{"n_layer": 10, "d_model": 160, "n_head": 5, "n_kv_head": 5, "head_dim": 32, "d_mlp": 640, "vocab_size": 8192, "activation": "reglu", "norm": "rmsnorm", "norm_place": "pre", "norm_eps": 1e-05, "positions": "alibi", "qk_norm": true, "attn_scale": 0.283, "bias": "qkv", "tie_embeddings": false, "parallel_block": false, "extras": ["local attention windows", "value embeddings", "a smear gate", "an embedding shortcut", "learned residual scales", "skips across layers", "LayerScale", "capped logits"], "init": "normal", "init_std_qkv": 0.0454, "init_std_o": 0.0102, "init_std_up": 0.0454, "init_std_down": 0.00508, "optimizer": "muon_variant", "lr": 0.0143, "lr_mult_up": 0.688, "lr_mult_down": 1.5, "beta1": 0.9, "lr_head": 0.00266, "warmup_steps": 28, "schedule": "wsd", "decay_fraction": 0.898, "decay_shape": "linear", "final_lr_fraction": 0.0, "batch_tokens": [16384, 32768], "seq_len": 2048, "doc_mask": true, "train_tokens": 255800000, "steps": 11101, "dataset": "wikipedia_en"}
Each number is 500 + 40 x the weight over its row's rms, rounded and kept within 0 to 999. Layers, rows and columns count from 0. Numbers have three digits each. The size before them is the row's rms in percent of the matrix's.

# layer 2 MLP down (transposed), 640x160, rms 0.0929, rows 376-389, columns 0-159
101:504523487536513459475536504509512424562513444500454529446545406437468471502463503458493493461488486516453485569573483490496533538587465541494492570513508503464448512517515492520566478487480553490488530470452502478515527563563441529612435571506448502505512543461456487541529511430509482470527512434495525461508429494503459436448486494512519493527574544453446480492479506507482484494474479531478484427548473449402554517433467449460385510552456537559523451465450519483521540455494501
093:468510463490417485507580487497494583470511453575484566462481495531487457507534455458455472516469514498547479558435571418485489578538513525491412535501450513540463500571528542475517506474488529455424495498455546486560534556522495470515514476473465522545441472500519511436496471486486480508508487451409466482493540474489469562505462551520465466523502484467457518432400598528539516487553470496481410507440478498553474509468490501483556485532422446516516485479513483552561531590473457
093:549564448485540454512477511499483550534491528528515406452417548428438509390531448444477506476531500519545456556466450549582505483518426541478554496513432514584497506474494523472535514430503475447510546494513543436468450504499467486508466510470494597430481410550507514558507416561487507542475460494481479546542502468486546524502552529441527482550451536463509525452549494493431489500462474512512504474480444561498468507461530516497533492475503616459527523504522487456477490485518525
097:534473483408508502495545414526446517487519482585461531479477541528515484499574518566510428509541462488556448513502475506477496512505478521437483480554460544500447539535553523522561482429520409465452425491503551539422431573577453501480503522553468433484426482410497546534480508442518536477456551459518447546434467525494473458506544508521501459586518481460479471506548489479476503557450499534457558533470515481435472520510501552463458441499508527524426470534495497467482532504548493
095:473549486485459460510479466505502524575439471410451445524467487525423444453489526522506470491543473539458470516519495491535526561452507620497487593515545525474510454507536425576497475484437434470510469519533489541504474530415500526493521513519508469536478438464476490479534524569511505452488571432496453492483425453547504546547548525520494505594494493483485471470544448472533426471418582519496470503592479416491499516460528524563488504486518464545539538479475477477462457522483457
121:415460433489552520586502522562526469446501491467469545562536520543486468555567509522502468511493539545494558570500497478491486509543449533462528520477495574410515465467439509448520505467426519519529506424525463467512467450452523443523517560478503472527469546485453432509532434452484506513542460503558509534529585504519565450443480597512523446528499507443521488498541517517543507554470504465499494577477509430510430453548530466481539511563516489458541485531490514477414521430501434
100:478464518492551521562556558513526496486499562556473488529488449453540481453563503475496550488537485521502498537551517526514606459527475519492632501410563480588477494519528547514451407515448451479528477490508517450525486515512491443431520563513425408531469533427482489526532544524542456517501508517466464453556438541529465457494574471504487471548514467543563485475531520488482476508511588525441516489511488564474488516544540474513436501438493484588488479460529478488506531484547455
108:519563505479498493517458426536475457482461482510514472440486537506472536464472504437463469532478455523495443544508523519465573540443507514498506573520544567539507478512604491419488435394534515488435481568473506535490464514524452475511477509540493483437544527409464479482505447512480512493528444497482456523528429536480533491541456497462457526485514506519544435539530485521556475443474498494443442490585523534527474484454430572525432523443475487429477448549454479508404431521534534
105:446560448444486575434537475526585498485595514453544540516455500571560552534535459506514567514433542528448470463514553491442483479504486439503467490503464525499421528493452488525532450498508552468572537465491554555477513452499481545488482519549503455486512445517482492445440531464520441521500489544473499570545486473552562460565545511453459417464508513495444481549502497480461435488561562500547511434503527500506508527531532575517526564435500477586431494478476489512467520509547522
095:522524450424514500540506528543434588511479588528553448460478578485510493511450487529477531468518464450460501523503472535519504542458529434558501509543463528514507536443527442385477521547492502466473438502452556455495459456498524500401488512510530590518534476453510562535450483541455511487514531450395491457405462524522472505511465496460470537506493500489531479484456501443490577473565491541402577499432501450445445480523470484499474531498491562477434511505511487468522496475488512
086:450559452533466447426460509504475504548428503552495513514486508546452506584461510551491517538524429532534544498485476518434462461488450487582468530511471553495553491476503493514537519583474507509479487514502519544540523464445466531430556496486627492545535464500551492401553482508447498503435504556584527421535478551511499484517474485508541524580485532510462566498595504510453444411561463501497499514483489566467532525491557452500487472534495507468427493541533458515481461496465510
098:568506554429561490521478531493489495547530435501542475485420454575555482575532484477449507472476466488467489513487507480544521480471514493518501579428556426437494581482521507517423446495514515499443540518503450458516449543504441569450469479557410476468524517495588524495495475466515482460566494548485512472481449448565528495545467476471508527544500513410450460545491531486450479586475537479545517481544486475554497500490526530528488435501463494447558462491568562496401495493518472
100:599454475536527565531503578484462475516570502506543497512497524494489515533563477534413525486495506497496498430490530516514513507430364442557527541536524483458485480549441491427443554446546490475514462488519483515522545507574483557430559553557540577456504508476518535516481515517547498480464475528508543468442573555548480469539481425561451532527521455491496536514514532500477562559479468485466474466482462468486509525564589534436521488486551463471425495540473524499548468467494506
103:472500485575516452583475457488541490479481557539495487461480527467537558551498501524484484526551513446496512463442475522477505519526434475501512451494583439571489508500602564624544473460548470522439483509455485572544452555549489458488435520494521441511470497512506425427589481452503569530485453436544482503517502523481463459544518507449501491480519438518490495484493469505516436465537498442522558520449499455516493503508455534465482526363512484476540524499469571515483476506444480
# layer 2 MLP gate, 640x160, rms 0.184, rows 377-390, columns 0-159
097:430497512386400470522433522521508583461530528461468474496498466467463447458527409451529458488488539416546480496490495478489497510542535480468469509515458515513507468535465466493505503552472485525485536445553523428453549468524476514483396589493522502442500448482529475435475478472520453397491481499516493545499499559481541492488492566466523509450474523496461543443478498531524457487455458563452505470516508411540522478517491476517523596417467567499508516512527440454534465510436539
093:461477513549503575544494488466525475505582499502437476490495552533482477560448451471511478441476450495445479528486493492411539492442554540562518526536499467454494534580480538541436549482440501472479568545494439483488429512513495429462482498525486433503487509485522527482502493436534511453487506452471591472389527506601496452532510469518507482497550542534470498508486519548484454392476503469458489519538501557553433500510451534552604541492498494473509486484512480510507419448432539
098:451476542445466534501537473538523529459523491505410506478518471505519506468465537502479459489445517484536559524489467508472486508507558519517494469444544439521473498513486475547484503455424591574540493519535513455450504459473552558485513467489502507498542500496438473500487489548516505515482526560477477476572557472435537467493501478480417580445512556551527406486479478504455560492554505555585513536424556538467550424467470580559600468548503528503470505468443534470465412523447456
096:498538572508480492498521454527439442485535389501454528549520499548467525480508502512448543557536536484469508517471461522479556489470494531477504568546478530460554505439535514554504504472534527591469528503489562482457526576451479537510414498482499551439470449535511446479490514516535496499515618490545565471479464496489503492508452535440405514441491505441566480516583552486472532481512474551430517449425516508474430477599498449455515502461478548538515500539496461498451430504526485
123:470532481440526466503464428502505525460525507508527495471521550553450443540508523558464548509448462506456610579519498486498448562508463486477536494550508573452489531458454500527498501524449489479527411508507513479479558507474507481492514543467500530520457536472526542542561489492485493507475513470573434584491542528534562480502473480510512473504480469487438495481519602513537476503520473488500492618474484412499440559469583530446449466538527647548499497453469530457470524523444500
098:497551524488473546500476518519521505466504554516442464472513574507500536527490481506515515509511484498501512539493483471494524514545552471442483496545462452478557478541453472553509476602579521472514547419497495537485549521451506594415539464479552470475581484475555476479519401541487506524503541483501484555468567521445501498523449399508505558581499535512440476478414533537478503476485479517451493432509466450551508485528582497490513449497510427496581538523567404530452499455525567
102:475467458501471543502552470556486532562531467570426511520471476460493515576500542491480510465510593529440527514468438580553480474533485439549499491465534425511483545556495484462564552554420458551484513458536457473558524519516555533493535515518492457461472574471522492598535469534468473536524517481502475489460482554506390521487575465489488567456439482499499519434441552499505542614475497452507518509509460482510534490532490469492429506462539539524566468435493489530524497528455473
098:479465490532470536581510516540524507527525589434494517490455489503532535402534460571559462478468511471450556463462550559496467479469521430498526556513486513535499451581414528466522501526399559490438506600567458487476504559555440491476473530527513508488471530510471510497547463505524476567494497540440496480535506525449493485511493527545467543567517454511553514436514509462539524460566610519458510505485481561537495482508559459539513499499423486534506492409515514541530535455534501
101:520510509471559502480501520481514446483568482514525483484511541486492528475458525440518464490521568448495521492526457485553531477487499517478505501567570463432559510503579473559444520445551508492489542466500506567527474456508511505564546472583528539534437470502536517401553423544489535555463481507472543574472477556528534424443482480406460540512492455521524560521552495476532484534552497509488552508412467545560521451562468557489492448472518493392404535476510492485539481531457507
085:559494521562508421476499471480530456473568494513456551410464579525510544536444515555422493496559413516514499458499508533512439497479503528529447496478482483567423556499450506513443428499507486444436462491543515539534522549531432550496443458538589536500543505495500536488494467511478543490480485464421461545522526480504534505512419407504523542463480533504527511571569480546495592443499529467555480510432448458460512456488467502494521568484516523429568497451501503485497501500520487
098:495435458504495389442483477530438538568571564534514516541518551483417531462490468493408534498489514504520524417482439548473496453462473532523492472477464485439508494505503485575571531477463453498535496534421470530454526494499533504512478489474595566472473537447502541507497426572518553486469516461484488533464482500416498477553501522475543509461487476519550548515530494479482499441522505469469494479480502521521511344547435536496484457543478415491492449492475423510550503500497508
100:438552468513457470542541451478465492548569525514515402548450434502387474488412461585460443498516402497537527471473567522435535527454502455523508554489528496493502401450430523531504536500463549509502515534488556475575506528481535433546472533471489510541508459476501464573605521452455411456466515513447488480499502504520471476512518449498420506453512481484492445566486481482517481532503453489528497467505465491460468529458550470535533457524517501523504489454539492502519573501536487
087:444509514395498491538556415572516467535485442468503492551520503434574496471492594501483486446454475532475504574448488483463518519455462515530473510576534543503465501495447440507447465463447501508511492538513492468402573478485482528494490530483485520527557600410575511582449530550434490498461499517492489515489534504563478558522487529464548535526506484428548460495578499505501525476500468528514498494515450505567546428549449535565446532507499492537485474500506523471438540521562492
104:495508425528503473550525451546509477492447453489553458433504568446526517586505449516496479506506532551516501523492513462472575565456468486453490476477464528500508475404489511510503516535492543505523570590428543463477471463560532481440551470504536491508441494511550545553540479397435515532565476503472473551495512474501542488521542487492511490621514596523497553529519451451539504535495434496475457528562538489524553495474521527591479501543533533541543496518548491424474433526465492
# layer 2 MLP up, 640x160, rms 0.188, rows 377-389, columns 0-159
094:527512510532532465478450477534483435516501510507474492540498478548499469554590492505448491513464535592492529484423528503471456469440494502452548492532425474463486606463439472534505491537527592540509450500445542524528452560452534467553527500513476381528506555482553488471440527460428542542536491494435527455529523467491459446493509488474511514534550506508497447543487551447532436506542527506545423581520461512563447449465502405516482468505537485498472491527452495559517530457550509
095:568540565463485450440473505517564525543407539545473465535430468482487535424495510485514488468457496513534494465537480534542504500594500496507489504475501516392527506492578522493494576487474437478559530439513477501473536449548513510383537465527508523456514529540523538568487499539466514546454521500533489510476499536463507503459554556496486533467562576508464473556575558499431457480502468475454492486485454507465458516415456495441424482471532521477498487465587479524448530545557452
095:568464429579524488489498491509468466578443516531526495515440497516458455524551426467524564507522481565505473472506552499497502505520468538505487517538473572456506508434491563467466477505512396370497485508491491483471535516534447456499507533482453464505475508507553491517496549484444460439510480439567558520448481505529467494468467499505565450554505472440455531539502475563528449549500517455430496463567424493538419580535504440467432497478503508497530502546521506547521553509544588
096:479500503491468511462575487539423452499503507501450556540562511504481525509533492467503556555549480414467522500500490505505537490507526584453521613513527481472523478483512469504453505543514488556428532441517436546431519513487483518470454469457460555433449544482525499478500544394522457499486549554554562479456509500490528465477467531550475529483414574462552510509552474433528533518493563500490502402433535488504498537553510480515479413499430564453539514568483500502422530489472503
118:493547437511570489460557506459506604500514494490519473415518468440528516422506520590517605503491521502497488555462516461457468583517444489579474464485451537502487488472498509453471530509482489513598466559524465531500486503521474475514503524466454420520503537470508483577562479486445490501503527466523507431459466464525491466469448460454473466530508476477449531473528557442503494520561496442484573519502416482454408525469477552517481499488528510525561403495543464519421534563502485
100:494468503472575511554489534503573468434470501551497427504482511529525527481552505522544521459499548552460502520525525547446536457413453514492512512471508480601531487523510595442480530463512483478488576505539455502564456500463496433534455551479500501477432493544481446514485509505529452520518438534500398476498481448467483480478603569470528462454590544447540541444514519523460481508479486515502499545482495551434479485545463492490486507464384514513448462516431519504488453477587457
104:491518605458515442489472554432486485467489578436563512535517453577507545493480441500475478581491418513533449514472506480483510568481539536435489492565470584515557490517522517516490493496533554460532541541488511528466487490546503477477447478555499516508516434483459517468555519495562518571473387479523494530516524491433597464445485491528482458527532487494514521558515504490544474386522547521476460518515548499463512507489522562491574480540389486493470539527495463488465507433540524
104:506540461539478441515493542515407564576504507442437481504570509522497551477528505514520420455555525534557532507517458490517524474537584564497492465454508465484535462536462429505499508526438551493477494548532413526490567581471510484557488450508493474505494512456537506543470460493545529510476509457516544483515537509484507497476479484518487571492493537541527448485465514487472514507565496484518416469511543477496505493518466408375471501618436458449477464461538502504497431421451430
094:502558522447467498479477518532544550469516487538481481528571557553449556454469468348450519457413470472471471482513437505516506543471466568529500448538492500479502506508512491508517483529520478443508507488477527553567529420484486394499517475521489506481358461525522482512489443534498461538498548521511498518473504572508542486483442492463494489528531460501598494479494510450560481556534468426506542518471437498553465446535537476490509461447482505442451490502522579437526445547480470
086:511452459522517448458569453522527442428572480529450509405473573529560553518432541506440503500537513543509516529498502441442509502461475448520453473383459471491422517508444481485452437457486482524479472453532553491527490456519508512460463544557511510504486490501508533473448479495450510527507458521480501486482472485548538487505499449516512479445448521550591520551550483551524514469516435504515473534440478488491469478469478514477504542501460495430633495489521498585541479545540390
099:438471484496436509485446483438410505520610480441449480494476552417492566466442470549530498532506482500473455458454474498499496435537494514455525563549402420470475474563457560520508489475441501527498499488488444519510550568535406505526477488502544504519463520454516529462434479512487539503487554505502541481546471501451519524498484548471538515458514467528476474511534514455520565492491534553506550441473423462462538411425456489475525486550491479475465482576533546421476483485532566
100:593493500497508492478453506428533444527520491434478529488526496512609495466555515548540503468434492557456530457523498506506508480503472535548568505516533470507552581494532461493530526475531462471469425516462509542513495490508456454518574502560486459498531512483488564430627522504549508489570539508538443530599507445528538435522531535564529509465429526519499488439498468508475470493495507520517529522580481483445482541492469518523476595551520531408462479517492595454514468471463479
092:533436491595548496442516536479502557507464570495523492490522434573450502521522370459541496540517452537569513436504515494535510494517553468510603515498470461488496461478497534493471479557535551527476516449463492484567511498539515506516494482501509511484451469555456467463530528521560559519515496467504529493532514488434481486526479445526458557434503499577466522489456452498478542527490558472443543482465536439401467498463571485424569456451467488532580475496473485528602458518480532